Weights of a small GPT-style language model, trained from scratch on English Wikipedia.
Training: a variant of SOAP for these matrices, 374M tokens, 5710 steps.
Each number is 128 + 32 x the weight over its row's rms, rounded and kept within 0 to 255. Layers, rows and columns count from 0. Numbers have three digits each. The size before them is the row's rms in percent of the matrix's.

# up: layer 2 MLP up, 1024x256, rms 0.173, rows 34-80, columns 128-191
# down: layer 2 MLP down (transposed), 1024x256, rms 0.21, rows 34-79, columns 128-191
up34 098:101061119150139098122162152197106120092117106163084029112076161110196141113163127101105146117100090153101186088144098113091092124127121113137112135125162122052117192115125143111132143172138173
down34 102:145108114152154162143155137124128194183117147059146179143131115107150171109127148146070139157129140154093150119083089150159170146136107137106074118140137120121125102172108116115112114081097114
up35 090:171179112151143149131149094159205187114048145183159157174159098155139144057109146116097137130129114134108101107198147111155127125125147177168089145028150094106125167128148128127182109137107182
down35 090:194115143092115140094192132133161125068124127132159143073109080091047129104117123140180119073112106100088108144157152166128135197068100160137112081124121137116112060095148136126145098186148096
up36 104:162167127220177126166151140146052112130127121131173158176099176050188149108108150096181145076148106130128144145138073114085096139171190112119178133145126154147095078140094096089093081098164103
down36 080:121093203137073129103123133133148101162120185145127125137102130120112148154116132117098130109104121078087114097121100063159116081132114113144079178106150178147135154147096177140096143124131081
up37 112:172093133099109156168109129156091113141111091104080141122156140120081107174149100053135152131121156150123186131108164169142156165122134117107133071155193130154127105164116197175178179153133153
down37 100:139119103124168146157115108096115139134162138130151125130164135151139121087112172125104093159094095090144203095152094134114115060092176108100123095071112170087177114143156098105154064142133174
up38 112:075083129139076171109113163137131149090035125129120182136069164116167135130122127094131106103167155124115116133130094146193157111080181162151095111143109161128100099144096090084189203112161086
down38 080:100175102120144146205131098096107095074149121108103156140170112104195160197120109092214128079142092106134107174120189107115125093166099126138160136104136159138126139126164109070172018071133112
up39 098:085154144119145113134106124049158157110168108126119085087174131093135135145157146137105097084043118122169074154143138078078168075127136166099114203103141143177162139127070095109171134092148025
down39 087:122132135141137154094180174032121129128129132140121147121142145177150122080170107091119108096125179095104125114144171159120128116134079149116109214040062137153133095098120097158136158122127139
up40 092:132092116055095140163155165079127111120174168065147172073121133110154135118117095170122169136159160170126121142135197121126068073128162130177152141133103083211094088070157082109105088131084120
down40 086:104125108175177125082105122150108132143203124109151128117100162171103110072110134118145103108084059096097146172125139142128142153091119126141159066094166110089131109124111172124131132094160138
up41 092:135150128179153196168127136083111140026100095138100070121145127146210157144159106064137159147090141066139151187111124137140139111142131089160145185154073139123113193117110129130138143116159099
down41 102:099142131124164210076135175159162133145162147139183116147184114108137125130145103087078138160125210157116101176128143148168099103168077096076131167084092104151106117159118160114137149157132121
up42 107:161152118202079105141129168084167090103091130237139149061100173144158127063150150177111148121152135090166122104143103119141102128110096104155159202193138115137129102112176112157176106134107121
down42 090:126039146156108115091194198151141087181124174126107131146085158080117084142121187158102125178082191097133120154091121184163172117128108181079065088141171050102142141134157155124086191136134158
up43 110:099097124139112141113116104167126149081138090093119111065124135150126126110080156120078149057132140170117115137126133159098097166138074181117106131149082132131126152057125177153142114106104162
down43 101:143095164172069124099123140126115133067105114141141139147115188159141096186115063152150094168134131152141130108170118105149138124141117093122149182155102142146098136129117148122110151172128076
up44 092:165104132158116072140110144143125128129123099151161132138167137094144120109144088077145082164161131149099129086166169100130142194142162196156143130095120185119152073170190123154132053193157048
down44 107:151202089156091093163110106128130179140179117115108140173120151145135109078131092130220096163139143136165106122090154148149110153094091179089174186081118156120106150169124191139144149150242068
up45 111:054098113201133116172111089138114146105073137111148153152107153099103115067099100168119089095174121173145148132124091136129192143119137135120119117154129093113147122206157168089153146079173132
down45 093:146077164119169147146068108119120054181185119121142176110078173141185076126138123172178113123119128102109157088122157142208119160104114134127162188071148116102151103087071118099156162139065107
up46 108:171137095142113120163140073181109137120127076139101160143114105111086105145131174176149206117164079181124127093107134098067162169094124162129140074055143186116147103089085122117112150134107095
down46 092:130142108119146080150171184125207100142099121019101139122136139115125137126129116100135140141182101154091127154112124156148104105154166079116118139134162165104126077139138157161054159070214127
up47 093:180118162154076081171113139194153158138087080184142086188099147128152190161102115153116121147085123099175132148101140073110097160101121124113189148078075126118136086119167175033084078118135108
down47 096:115122082127102121105127138142135113159123131135151196118104167165133147161110159155102136116155132108140198114182100182115161077122156163141067096105117114114101094131140174123194176119107112
up48 098:175111117090127120102121097115113137085090105152141044088114102091120037082123088102169108099116130145186151097202103096155115073124147162081079157155059151172116094101156104152142109150074095
down48 099:197193071146112134122114086197065155091156168154144114177083078156091100109141088145171096077142094101165143116139130147101090077163090108112132113054150093159106112123152130105163081164115083
up49 090:129092184188110154206116127107152133143147067128080100127046153123160131125132172109163168145081152129090125154135067130142111145104159121121090120113121162143133125100108093183094112125069120
down49 105:113151130144081142103133107120119124121115117140114118165151186126133120135168152110102117123099091137114165150110118121132179189140113123173109147126102144136121146087183109115116138070149182
up50 094:171107111159148100099149120094069135167086094093086096154148080097115105153156121114115140196149147177109122116215134142140116104093115129135140069130159105120119132106163100114082127091138227
down50 092:153107130114134170133141136117148112087103165154156096125141143145165152149152113144156126114146068128048092134068096105153135148163149130185129147105117134208134178119085138163141091169086116
up51 096:185100164100155147123139122103130130123146164075098144115119130137117109138169160123100132093109076156131165178174079155110132157147146102104084115173151115157171112129044135072138163099154143
down51 099:182120125071157083122132151068070107075066108156138152163158119131122088132132088159153103188159143068122101118103155127076158112159098113105144135098167075125106110159092150073100134108155134
up52 107:168082109128153147188110169129156124099080154097144141105089065150123155091082115112110179163147083101169151176159117095106145099117109128165145146112086154193126142131149093093157175131137136
down52 080:139171119083093166108194075150101121092190103116082105159145147126128174071129076115175105124098105074105131108056126126196139141147127139130142134133052185093164094121073160133146077115118075
up53 096:138079151132113130129135097038131097146118193143151158135164087153091110104103124100123124112131106135118127145171149156165107139147155129158150141158088111082120136134063117138097168136193175
down53 097:122167137106099116098201144144142107142102113154127106118107126077152173123105117131168141159167205122182059086156113092106106134129143153116186116144064132141106150152107132100094108116125135
up54 094:162135186108087129104119129107140168152127098112171115143123200101162124132145118081154179168149126097144106164158188103143112101085098167134124170124105126187092120115117110163148125173097102
down54 095:127157177145099092144156185128073079190130137124124098170112204145157119132147150118132133114074127117189159177128071112096196126122129111140159153053194096133162148127134089086108104100088143
up55 109:177118152178170142095127151091118134123107128104128158157081141138143151144121085168129140145103105155131112129158157105145140155107126175168191248086158144135080135113127098168061147113119144
down55 099:176157127145090188141068121132159140080171171156113145202139181146141137117112135143211084148161178097148136124161093151160136145168102110113106083138109200149156116136179050141133062148168129
up56 104:154126096092122154126153108131185115078144100153171178123153135140135143095140129075115121117088142133147130132155239068178151136145139111114081156085184155153118148191182130132138139189061191
down56 101:109119116127156093107105149142093111160157135112096099156123094076128158115119068154147096147118111078168138173200085095124105125137205152111085091137084098093120141111130144161097182118095137
up57 099:086165163110126105108159090109180173123127127061089132164144181087063162112131209153080172163157137127117088113104130096164138161128181110102136111169125171105111100089124147127165065084101101
down57 090:171163148169065134132150167139116116125054181090093093122155117162134128186161131105138110123087143191132082136200150167086170095079200098150133092127161087117135104146141125122079123182126141
up58 091:044104144087152217176119195173170145175097139122199091147116099069143151145127124142143172134182152153108118090203150099121143097111087107146108182100117115119133127097113082086179123121144095
down58 106:146125153115136069139101045123075097241094112119162094174148129113118067132079123066138108096154158140135132123101140168200143103139090072123106067119123145093094135113097134140105140164121137
up59 101:135094102137062115161127158091194118054088142143139070084117153146130106096138067087129112161162143077154169162139153148122132148110091151082126091139082131137144148111140118081172087182145134
down59 100:155161084126143091160107149125122149056057119125162079174071135119111159143075091090083109076168137117141093108152129115131127117170109132127180158128104104110088090122090197116156156094138079
up60 098:125144120120169122152135163089093059115135114063142098148174160164179123121127124113157094137105116138124080106141130131105131140201139084099124081158137113143074126170139139150149131073062096
down60 107:117072150140109126126090075129131081151124157128114115188124129146117180161126086098150146128163133130119215075145116070159177167157038106126114069100149092064120110119165116140094080198153159
up61 095:122194131143126157137153115105178123102137155117120163152163153133140110092108178136121129211140135132094055160126172112160121081098146135133081081115159114113119167102141103135122143112159106
down61 098:076095133091105140136105072151130109162138160089118115185181139230075122152136143070128154137147106127140141129138093139146193150072110084153138117141116114178149028091158140140128160178169130
up62 096:143120182145111097145137096119173096140149131174136107146069116116132147095163142070163148108110133130138135167118172129097144154110135102189151152119138124154147074125095040126137142170150095
down62 090:213162147152165134144149086090057147130144123110181125110094159110136050143114078148124094129115083097165135125116092151110102079142112169138086151127171076130150169127139139119092077133142164
up63 098:128148123121128075200150180089124110180088107188120142139052118153100098119027133160193064115095118119102082118114142081110167133103127126103101142131108111178115112093140182145209061119129151
down63 110:117181115125181141092147095149085043133117152159146106109141204114135144135112147119087200156160142090150135150110155164145183138197155102127146130132139117132086113100112105129114133108091111
up64 116:083132093105147095159102140165177126092128095029152145105195088140118165132137170154115169186169076163113088079106172075126122109133139137164106138111138185106139109123089091149106123107074190
down64 098:140135089150137101156145123191077144140108109197107073035121135123113125159142109115085142165107142139064109116133146177074107134070107104090089077161214098086093155163145141093091131112114121
up65 101:126109148204154117091164063084174166093128090105139102133145147127162135137101189129124140113132098139118069098139132144117180118184193189140121105133097140110126119166127107154146115118131119
down65 115:068120149170174128123184069163104066098177113101156141123148108124147117160162191121089111137120136149165046142063141086115085126189104130125096187097108122158144130151161090176155194050148163
up66 079:084145114106136112103180115147145149142159117119174187147167072089093090148089150138180109099134120133091131118189106185143134115121097148166110137126107186085098160108136079142117134100141085
down66 101:166096191134098124187211120149070110059113064097126079104096148102057148130118097089124118164124139134105134149151135156116117157105072130156158103108093082086099136122111128134155078128105111
up67 104:133142133117130096105114087114132109147079150073129135125136100147165179147113094086093067111180135113165127127133166082128140120082151062122186121119108127133145134118123109112103123164087065
down67 088:129118095151122119065185060127118096116074210152134147139158134195164153140136126159133129054134139119131138121174116114170127129130166125169087092098159064119139094160146080129134159181138096
up68 082:120098101121145117084137169157129124082105181127184132116099113068110153107118129093082111075097159150129130103127039124143097162170179147135145058092105117102091163132118078139092103115141198
down68 092:149151120186042088152167082094151174103089132189089113085098155178097070163135146121087081150143117141125169125072167112170123168087173148172111142128112130146087151140112155162111157151143092
up69 106:084105147143146111099203179157150108162132124097158103162160150098145152149133153137167144096108108123111149083206047121149109095087121110139110190168111139152192075085166142081138094047146118
down69 109:101102138148108131112120129071160115068099116153125158127090130130112072069123127132145091187126091078144095154153099126159172145130176154194124115091105129137145113131110211105138166169123122
up70 083:122126136202138138158154079136091095093127108112127172137159110178152134106111182151181096092100170157136148120148159152138093097109182131161107100095152136130142143093107108116082104105150118
down70 100:115142103129083142122103137100137142129143115135072175123176141134110152140124078129141112167124165106154033147136099120089122113159116116103143129120161159101140105180123136138132157105111120
up71 098:071120156137153056175163108113065110127126177143115106122120104166147108141133053123092121137171095116151080116096098120117103150108142205147102112153150142148139163131065169194134149135090131
down71 092:134111123198099129140036137120125112110162057132066146144104150071096083102164166074145143154140102132127178106129150107113121153132103092074145082125156073124159128114120135134115105134130128
up72 111:122131090135136153182107178055174194055112108138123108167176144108191143115103086198096130135189136128130193174125153083160147070127148136155211142123153144160088140147137089118121185106120119
down72 105:091129193086095166154112085126142152105124124157057098119089092170107124159166161112117120122122097132113214174069167168088137133151097125165171146143177124138039099086145103140144241147144124
up73 084:178157136069128131071172116187154148099116119134187128158078118116136178081165114156177093157051145157127124124102147121123131143132087119113116108164101129121157065125118095111069170074165130
down73 097:143112132100163250159156109112165115165180190151075105144137091184077134134141138118126185074107110073145103138178098185078103145116151093121112121093123084098129137119106164110126119166155122
up74 114:123104112150114077105141117110125126111131129148080116106170097137111101209159115175158132158086142091151170146083112071107108108144115113094138121129093173114098114091081169081128108104155146
down74 116:120101161180170147071095172100167128097092128126128074174059127113112081103125083159093064164159177107186082128147183196160124139200135135156170111087133085139168141124155129136126137170123154
up75 115:137143102113071156146160118169137159095134172117114191114163188160117086099145125113076145157128124118128176170089159139171130148123207104223076161091143131146129147173189155131163129102177095
down75 133:153144075130059115155185119166135155159135140144134139172167106127117106103131153151106151136147169115091088151224080143169127072157176122102095139132069158154118140128082123145110118097148132
up76 094:066130117165100082144151184123201138154119070089121106130090170090187120119143060124136083116128088187126158029108083119100124132164116107156185110133174144109124104074140122141156079141138169
down76 100:120137140133067111111108091205125123167084126119158126128186054157112167138163151038123095102071137113132119123094151169106138127146151095088127122209104077146103125110158103172146150154146170
up77 087:113093137206104098095154131120143210142127101138117105152092101169088146144138057113121164145115133198136119084127148110128097145125135047087134114088124140130094135195201139163152105155163083
down77 097:106090141135120103061151140201135147170137196139140147102107143176129103156152095058097132102206117130122116149088118144141143146162180087098129130104100135127150128063158105094111164136108137
up78 094:090137182141151131118122120082130130162117174130038098169123107122097117137124146150178141128145157101117150086074104051144148141131155150089135153137056131151055134136074054132095060141114196
down78 094:167137161084108164161144136129069116156143082135155114128086088121098102116140083107082170069140082136134144090150066119079065162160105097094111147125111108188097095050124148167098122159132169
up79 094:195085107109065182095170092166153114069071082118140111130106129102164146143120142132120136152142098170069101164090131124135124155157154060139121086098098170121125104054112112109156164102159082
down79 094:136171156081124123112154141143131173174182120156107159131132107078124148093166107112160105142085118038134122102142123087132202103102149126135084156191174099061177069170158154163178025142152092
up80 100:139135131165144097176093145145120153127132102170095089051081149136131061165145129173128089190122106117133166103100109111170154138125196150109184124091157167157118135114106139166143116143081105